config.toml
n_layer = 10
d_model = 192
n_head = 6
n_kv_head = 6
head_dim = 64
d_mlp = 768
vocab_size = 1024
activation = "tanh_gelu"
norm = "layernorm"
norm_place = "pre"
norm_eps = 1e-05
positions = "learned"
qk_norm = false
attn_scale = 0.125
bias = "all"
tie_embeddings = true
parallel_block = false
init = "normal"
init_std_qkv = 0.023
init_std_o = 0.023
init_std_up = 0.023
init_std_down = 0.023
optimizer = "soap_variant"
lr = 0.00754
beta1 = 0.95
beta2 = 0.95
weight_decay = 0.093
lr_head = 0.00817
grad_clip = 2.0
warmup_steps = 200
schedule = "wsd"
decay_fraction = 0.833
decay_shape = "linear"
final_lr_fraction = 0.05
batch_tokens = 65536
seq_len = 512
doc_mask = false
train_tokens = 204200000
steps = 3116
dataset = "wikipedia_en"
Each number is 500 + 25 x the weight over the matrix's rms, rounded and kept within 0 to 999. Layers, rows and columns count from 0. Numbers have three digits each.

# q: layer 2 attention query, 384x192, rms 0.152, rows 209-240, columns 0-95
# k: layer 2 attention key, 384x192, rms 0.136, rows 209-240, columns 0-95
q209:530477454547508588493480459483494544497455485547470524526457484481436447517569539489550511510495532458551556501503512518468490512533567487451488533499482506507477505458517532526463466467488493520498492520481534494449490558451485447479497492459545530553479445532482512536487583488537496462
k209:539486518472482465490478447492483534519485479471497420476492499486525466505536429520449435527489515493546490450518501470556506510529490538548485472459480539528509489522562477463475494517522506496495496452448500498514480506533497479510516492498534488527507484520489452547491512482509494489
q210:467504493537516525482499478474489493480476517541520467487517474491499475492481534505507484432499490485469487487452492531515532491514526446492508537471548490566509471556508498519466451476496509500451545478527457494510551519485523510506512443503479487531502521430470502505493500459459513524
k210:523496528505498484481471566540489495481523520449476546516506550527496543532509537540487561496486486512515494552500477542548499491471499494449481483519468508470485474481445586475474549472504429488488550512522480483491502504501484487488474533481472517489515488519522477450525519513499526505
q211:567511464520459495454512466458498474474495498495470481496476530491502493481511512490462484500494518532477520528526519469492532515491508481503477520506518510495510496517518494516455532527532469524502492502438521525523479492485481458498509541479551477541456516509496564502434519497488528482
k211:487492547481484504531529480475483532525492484504493434478503489487499482526503441477496428490511479464532507446516486438504488489552483532522494533479483524482502502507554423490486494513509587488535462508466519537515511486518518495483504493534555468498507494446507462573463505471550498491
q212:509485478558561522480485509468488546488490540498461506520500524487473516534496533466515529474486435533524508490518505526488471504528543478509496533475476537528505492484508479504541460481488523488476503566471465555565523565502481540496516487459489504505512478483551527499498468534494532488
k212:534457497509495482486471507512509476501569504450501518553498484548487506541502560504484543474445489485514503544497480543552517473504487508449502445497466489531503436512519573516499528496550442529463533466507470475471497503548514418477486512472428532480480500522525455503524520457530530483
q213:544496527456484562483507506552466517523522475530445531481524531536484539516484521527527445524511542469498542437536500512479471517492493526516487513462509477523509512520469498526511532517491473505489411524459490520537466480489444517497553474490523523476508449515485456474553489470510434487
k213:459505502502482476529535472479512529523503450562510433493448483483535440494544434484504439500505472488514489465540509438461507512484540530575494524519534520506501527505562427497549506538467525515518493464463532522497507474495491514504497453496577473499514520499484502537451547521515497519
q214:476476487441487477497493518550499439561513495477494493503502530498512415475536456493518495555523490520491500471528460477480484552549531497494539465482513534472517519498524537497496497565501495500482505490489497519483536491447496524471474521509562507489490509580521522510487521533511557507
k214:501541547502532492495507512483490505542491552511535529509516557445516586504461536443483506468480517456565475531504493467464501544504428482465529528524496478451469492507507490510480508489489502452527517541507536505508547511513510491485464502556465482537505458469451488478504493464457487496
q215:488529526522488501524511526501473481481495478501479494480497485534519500456455545462524489486473528526479492493512482500468567488500492509517470481476530459486500533524526478511501529477495481497495481522525459475489515418484468455546496476526476528527472475472525516532507490494489451500
k215:484455499503454478525494538526506480501522516466467529517416516522493472529501516555527553480523495511493516526515517526491482494480516507476478517523490490474457476503457545483493516528537493502509525479486473470525502510522487513515478528448491480458541488554487480459523531479469558521
q216:525493452526517480500509493450530502482492521529454500469479481480549524480486497458488553476444484482510477523464518575521521499498482524496443492531476511470535465453513511540493472496526512503475527495531533518468480519542476511477455465498454493560492492483479488481507530504535523502
k216:535446497474504512463456549528498497473502538452501554521500525518479514523475555543518543508508511545476502529459512562547508471503497484485537474546448484515460504501458602498487490494527407450474541491552476482480471532498528480504530564468467484492482501538492480439521493484487495494
q217:452497512501502476484496501489493579538540524514495510538482529496486483500491556539481503551469488490505475480478473486496486478451502519496516518521469507488513542503537511478527492549498506503508453504476510460524493541518464496489516475476435505525470448468514455484487473532496497494
k217:505442460485475503510497542524513497495463507484450498484528519522473482532521517477509506501494485478497499528474482536548536497470550481473559498490475499494473504454462555467532532513497474501518527477495488494487484525530456450508475524467501499514518521508495500516522525500493499502
q218:498529485489496475510469503515532507520505448479495486472463491518481486463473500494522498476447503489515483509498467507485510497540512555456472491472537498488515516513487491498485519484453495475479511532511477500465522519479487427543471501494529484474467497509520526524486471544453537472
k218:520466520483504507521480534520498478492507500482505514498495515517467513512491566526534559497504514520481520529492497544520499492476504486457520485517462469486472485481462561519488500478519460475498514483518460485491469520486496513521476555476457497506526473519503490456522508456483532487
q219:555456415509499524440506502434515483512485560517478471478457537496526559467493537474559552475517506463477513502481555536456516504499551525492485549456541525520472505476469515527485470503538510512403500494487530516425447511456494571557524492511511526542482505496489510444550484513508536516
k219:514459512496504509515464519556500512492521484486469505530460520503504470521511489536506529497495510543508482544446465525527494515501507507506492518529444482521477504516511581497492505478522425471515505493490455478496473520526506489481506533466465501491479478505490473461502553462496513508
q220:493480457553538478524446462503491542495494544481519484503486477496504483504527514429523523428512459489521485495494507542490489503513527490450491480490545503513483462483497513524497508530478492527465546517543482507456539500486511458484495489501498518506465549476496505547485493519473531494
k220:526468509498509525478471552517517488486503522463495527511507539520480520488506560529512553502480515539504491547486493544523507504473501481468495474515477467514489477511460590508476514474527425470476530489527471476473471521509502506517507554460436517508505493533513496444545524477477492498
q221:524483500494477496495487509524485457530496491501489458534525487457523464547518450519491478526524492498509498563560510467486487507442514541531490519527503565441499523485468515505529471544541539519548469487483517510562456526514523520501527544503529500453548487523492548424543434523485523509
k221:482499491481499512487557452427486523536486475567486442522491498504490488474513440420533402505492490490509509459502488444471525560516489490511548519505515470479496500491578418498497492502465537504502433528449548505510520479486483525469480448570529502508478530467460490585456531498526468478
q222:453443535547551508552469462571501460509450528529505500508601448497498549509517497460543486483546491500486485421490507540561505516533491495494528525478507475480437480514465449516488492516500500547501598453526462488504511489540544555465552474508499507501517546492484478495464485441489508545
k222:514548481526519508400517508523488465473519522501518570506517527501494540460450519529466554518502486491477491510532507516482454471456512494479483459496564507536539497477460544525507527490481486492439512528565527490478491497493508549498533489509476543507503505544544517459539469549442500521
q223:520560524451564471486494472488551470491529463504518493473533475479521501477503479503518523522443498468469426500472505513495547500503462522471501519441527499487445534469534502510508564477536459528502492475485554490461510523488520458528540510469513479469495502538520521521490442501510540502
k223:514455515505519534519511529534488491469522523496503560490479524482514478500498539547535537452519493520461501484489486551485448466467525495490516465508468488490480496519413527492467485466527501461482453571512461498477501548511521526488534539503399510524507492498480457454535488463474509505
q224:504518504514456490505510476474491458463492519492515517535471570516486513515476485523509507503541520536472512460526504463510501535469507480575562533528516462504457497517490521484506502518572534537514488451514499519501481504534549515482509551495534495513512565512494535489466464486503513545
k224:496547516498496480458514469483502539533476480533528498487499505475515493503493445467481461495520492483541473465523492451492496488558508522524461515498541541493558532507538431495501476502506544513506469535457519510510512493500508532473527431540542507491494494450480492538479500512517483508
q225:519467473490519480516506525504514421527493472494520539470498480504519467498575479549490502527495475539490485549487484502514517513522498523523473535495520558503511491470519512506517482517543523539535532462488546531487490537503544528468535552490527493514536491543541525526485448492483534496
k225:520518527475464515495512480474476522507509491529529496504504507458515475494449479473510419485474517487559500449494528491492486504512497473523514495514470495508503512530538485493498491538463535476503438528485503509497508507495531480480513471547505487509485514451504467534451500485533471475
q226:517480477526490541491494507476484453469483506518539491489518489508537498523539488496484505481483441524466523513521511499470493529504521538505479479475519501490488496515515461505561497508548514537529532503489492504520494511525492544483528482508476513533506504516529507487482494503490564501
k226:513515492509500467481537446494473519508507469486512499481524487495536467491482448503483464503490521486515481467495522488491487469524485475528477499490510491507543505551510423509495461514497533507500462535494511516513548495511523489506542457522536519480498521519491488549480497513518471487
q227:572477427534493510452484494450504483445530487484481472503484526476540491484496476490501523512493496552458484489533525513489482502476495534541500467504517546484489512519479494483529523540541521488487522471498537507541481536505432558485502506501525482555441543527539543440487486561472553506
k227:498487511478499469479525447509473540522475480520479462496477492484519462511496433472491443457501485504528488512483486467493526519555487499526481530497467485542514505539550462516493479496510520518542470479483510511482512454510541452487535452526516503479505504470489489529446528502544487476
q228:492503509510500528479516529511495508505509468512419481515521499497505485407487500564537491551497522442456487515515458535477557471527488489483447543468519509569515500514585523529507471467499478516454427498512514507504488496496470464504447497497524492525538421494488511459540497481491457490
k228:481466511493475466522462525508512526498493479522467455534435498483500487548540468499502489489501504528538511510505498473535524527482493519499505503511458483475444512488512528464515538516533485482509520488460473511508490478487493473470475506482504467483520490469477466517466547477509522489
q229:488516521466498499498497505470499533458518515487544496550496488475521505537517492503465477473523493511531511526480475465477492476490544418455508555488464485507524474537509465537467468514496478495535462548490487480452498522476504470500524519486481462449527500454501497491464498490458487508
k229:430502487541531540549487518476506461499484479474489540477576479528483530502527539454523529496477494490477540556481485540512486488490459492502508501500536452442486471462432476530506535460469508476477532511523483505536498517519484551506492541489467490527503464497524534522503466493472479507
q230:545521549497513498490469496469493546514534535512507524503479510495513527471495546486540489516507515453466463471475484546490505506536504475465477485494489479534507506455534491538461498489468469485467487543497485520471534518469454536521485462481471503498450459495506476517519498465491468503
k230:505467486501490509517470552527511488489504501476477528516475520504491506521507546529504545480482509529500497554485481545536501499476503490467506511519465494499454498493454591497514523477521438475484537483526479488474466515512493486493483550457457504498500496528499496446513503492489517498
q231:491545495429478499503523505558515468500468426493501507491499522529483454511509476516467482480473526519494496487496532453486511527513515479508520487479527502486506510543474474424500478491513508460518505507464478517515499467526570468526534569508563533451510525555526513529467516487495515467
k231:487552520508505485509558449461489502523517506526524479499507472494514509498483460472492470517524498455511495469551513460456475494519488506526477498490534520490543489496549393504499484512471574526510461513490528522522533472486509515499482454543552495511523488468501511558469499508506511516
q232:459569503456551547483503526444497511458475499533500468480490470448510471509462540558500497489508516478459506477549486538517476505475503483539492542480552481478509482522470513512448519455446500484457495486474438550454506449499481500574500450500524471473516484483520492459529484495480512505
k232:501499521507477455552548495569523516529513501520505492484463542575497453538534482540489510514564494522456543504462462532449535532460574525492488501547495528461502498484516529465487569452488466476506512460465502487548529500489410539447472507484487455461520498476468497467517531562515558496
q233:527507519517552497538481499479489507457476471498515509487456481489439528498463533468586543513511506488542474451510493548517497515524515528497460501497512493470518514438491522537490555446463492517476504492514532429413538522481493491530507452535473496469502483461497493467529484499510483487
k233:527472482471502518495469532521525496496498497480469507519484533517498478494503544551505534495496511544471500534473492553523513510474525482475513490525481487506455487504472596500478485485510421467471519473531478481478447519490482511499490539467445511497494504535484487427531497492477521496
q234:514481529502498565481498491511535507514508518494432439535428498499511525508467511496544447482515511440509483505483491494486447523499554560474472484463491492536493525484472547459571526461491491497473490525495489507515497525527477524555473474529503590531485520539482521462505533493552526511
k234:517457475458492430503516488495500490506470433503493429492494527517493466516488468466477461516483519549528502499478478469558557482528538504499549503505446505508479510511530502473479441522506462477546524471448535498502439487457502480500500484474570524470502518496445518515499562516508510455
q235:533497478475509463485498514434488478454498462480530507502495506500491441543507531515498540490528523508516497520523538553522486512525511403527475489537506536465524477531507509458462457506496544478528497489496515462467494493488518521536495546514509513495455493469511555454520485497438480495
k235:496511501514475533522454482528538566547468497502449510514482523523533475503508486473482494499498527540514498547471445518477556574480482479499457534503470515525449463481498577480474524430511488506484479479551512494495450507483466478505484450499486487524524550544517501460484479498543493504
q236:511505479488498543474498466482560519451499505519500457533480512462501495473520482519512462513484512469480525482532503425483477534500543463462536488449494481546512491517576505470502542476445444526472446482468524493538504488481465532566500541524496507546424507517492551487494492559504474474
k236:429520500504546486521519458499478472541494437512480441454531479494539508495519439450486457475463519531501477482523464449524548449527452523534459536420500523498526500547515432491508478533507599494575465502451492520490509466477509465508451447510536487476523505490487499558465499517511470521
q237:480537499549489513507476519519498439546504484498519510505460538500482515443474475521558475524539489466478512543436512469499514446482499511511542527501505537518476498518503522483530501496497505468514487482524509504525485490454478520527506451489523531512481495451495515443550497507526526538
k237:473502499490531492454480518536455475487479478490520549471499532512516527536515526471510541493510502534452485530537544531517540561501500490519495514548495475451494511442495527540485492511472483508506522495515472495518513488508467495516473492533466505478531500522487495446530529511519488490
q238:488495521489468515452508532481466466495539513500510481511547501532505483511482520563491477576544514520450563493547454469468516484507493534534501479470502503493478536550513502458514529508528515468539477502436500489527487505507513480518508472507508510494516496492518533452497487502463487509
k238:475520492512480463522535448486502530522487448536484448484481480492514446489520423481492451506522493457523502446507502441460491519503532511527493545470513526490510516482541413488496484511483560547523444514455530520519535470529482504482501460530546497489504495463504485570485502496546512489
q239:559484497496480493521473520470521494502535487486483500498458479461491514538493497466538532463530468505554477542508514544465470515535519521528471491541518516494505498423449521558496512526495523519490477486532509455455509526436517518483494469514492481453495487503490533512521465512472492503
k239:525444509477485524486434540510514501492480488484496528536479536519496483493512548535523522483472498532489505529476484532536503510494518487477502492534455479503454486505488606496484490482532404463472508457534473480474449527491495492509492543452458505494499501530491494446521521458497516485
q240:489535489502508474516476507467514509452493452484564507509502451498479506514524461506471514473478484436496506510447490528538474473518498511458470487537496444480483493515467450518518549498484507489555579501543503484471512523533483488501539486476476500473506565503474483486493486489447533537
k240:506482469497553538487516491509522464462475487496527548452558497494507516474467565517501549509508499550467520512492524570475514479490513472493506465509494484507503508503436501536478492460486489495459502516549468517500482523470494521537545512506462521514508510534544539464539452520472474496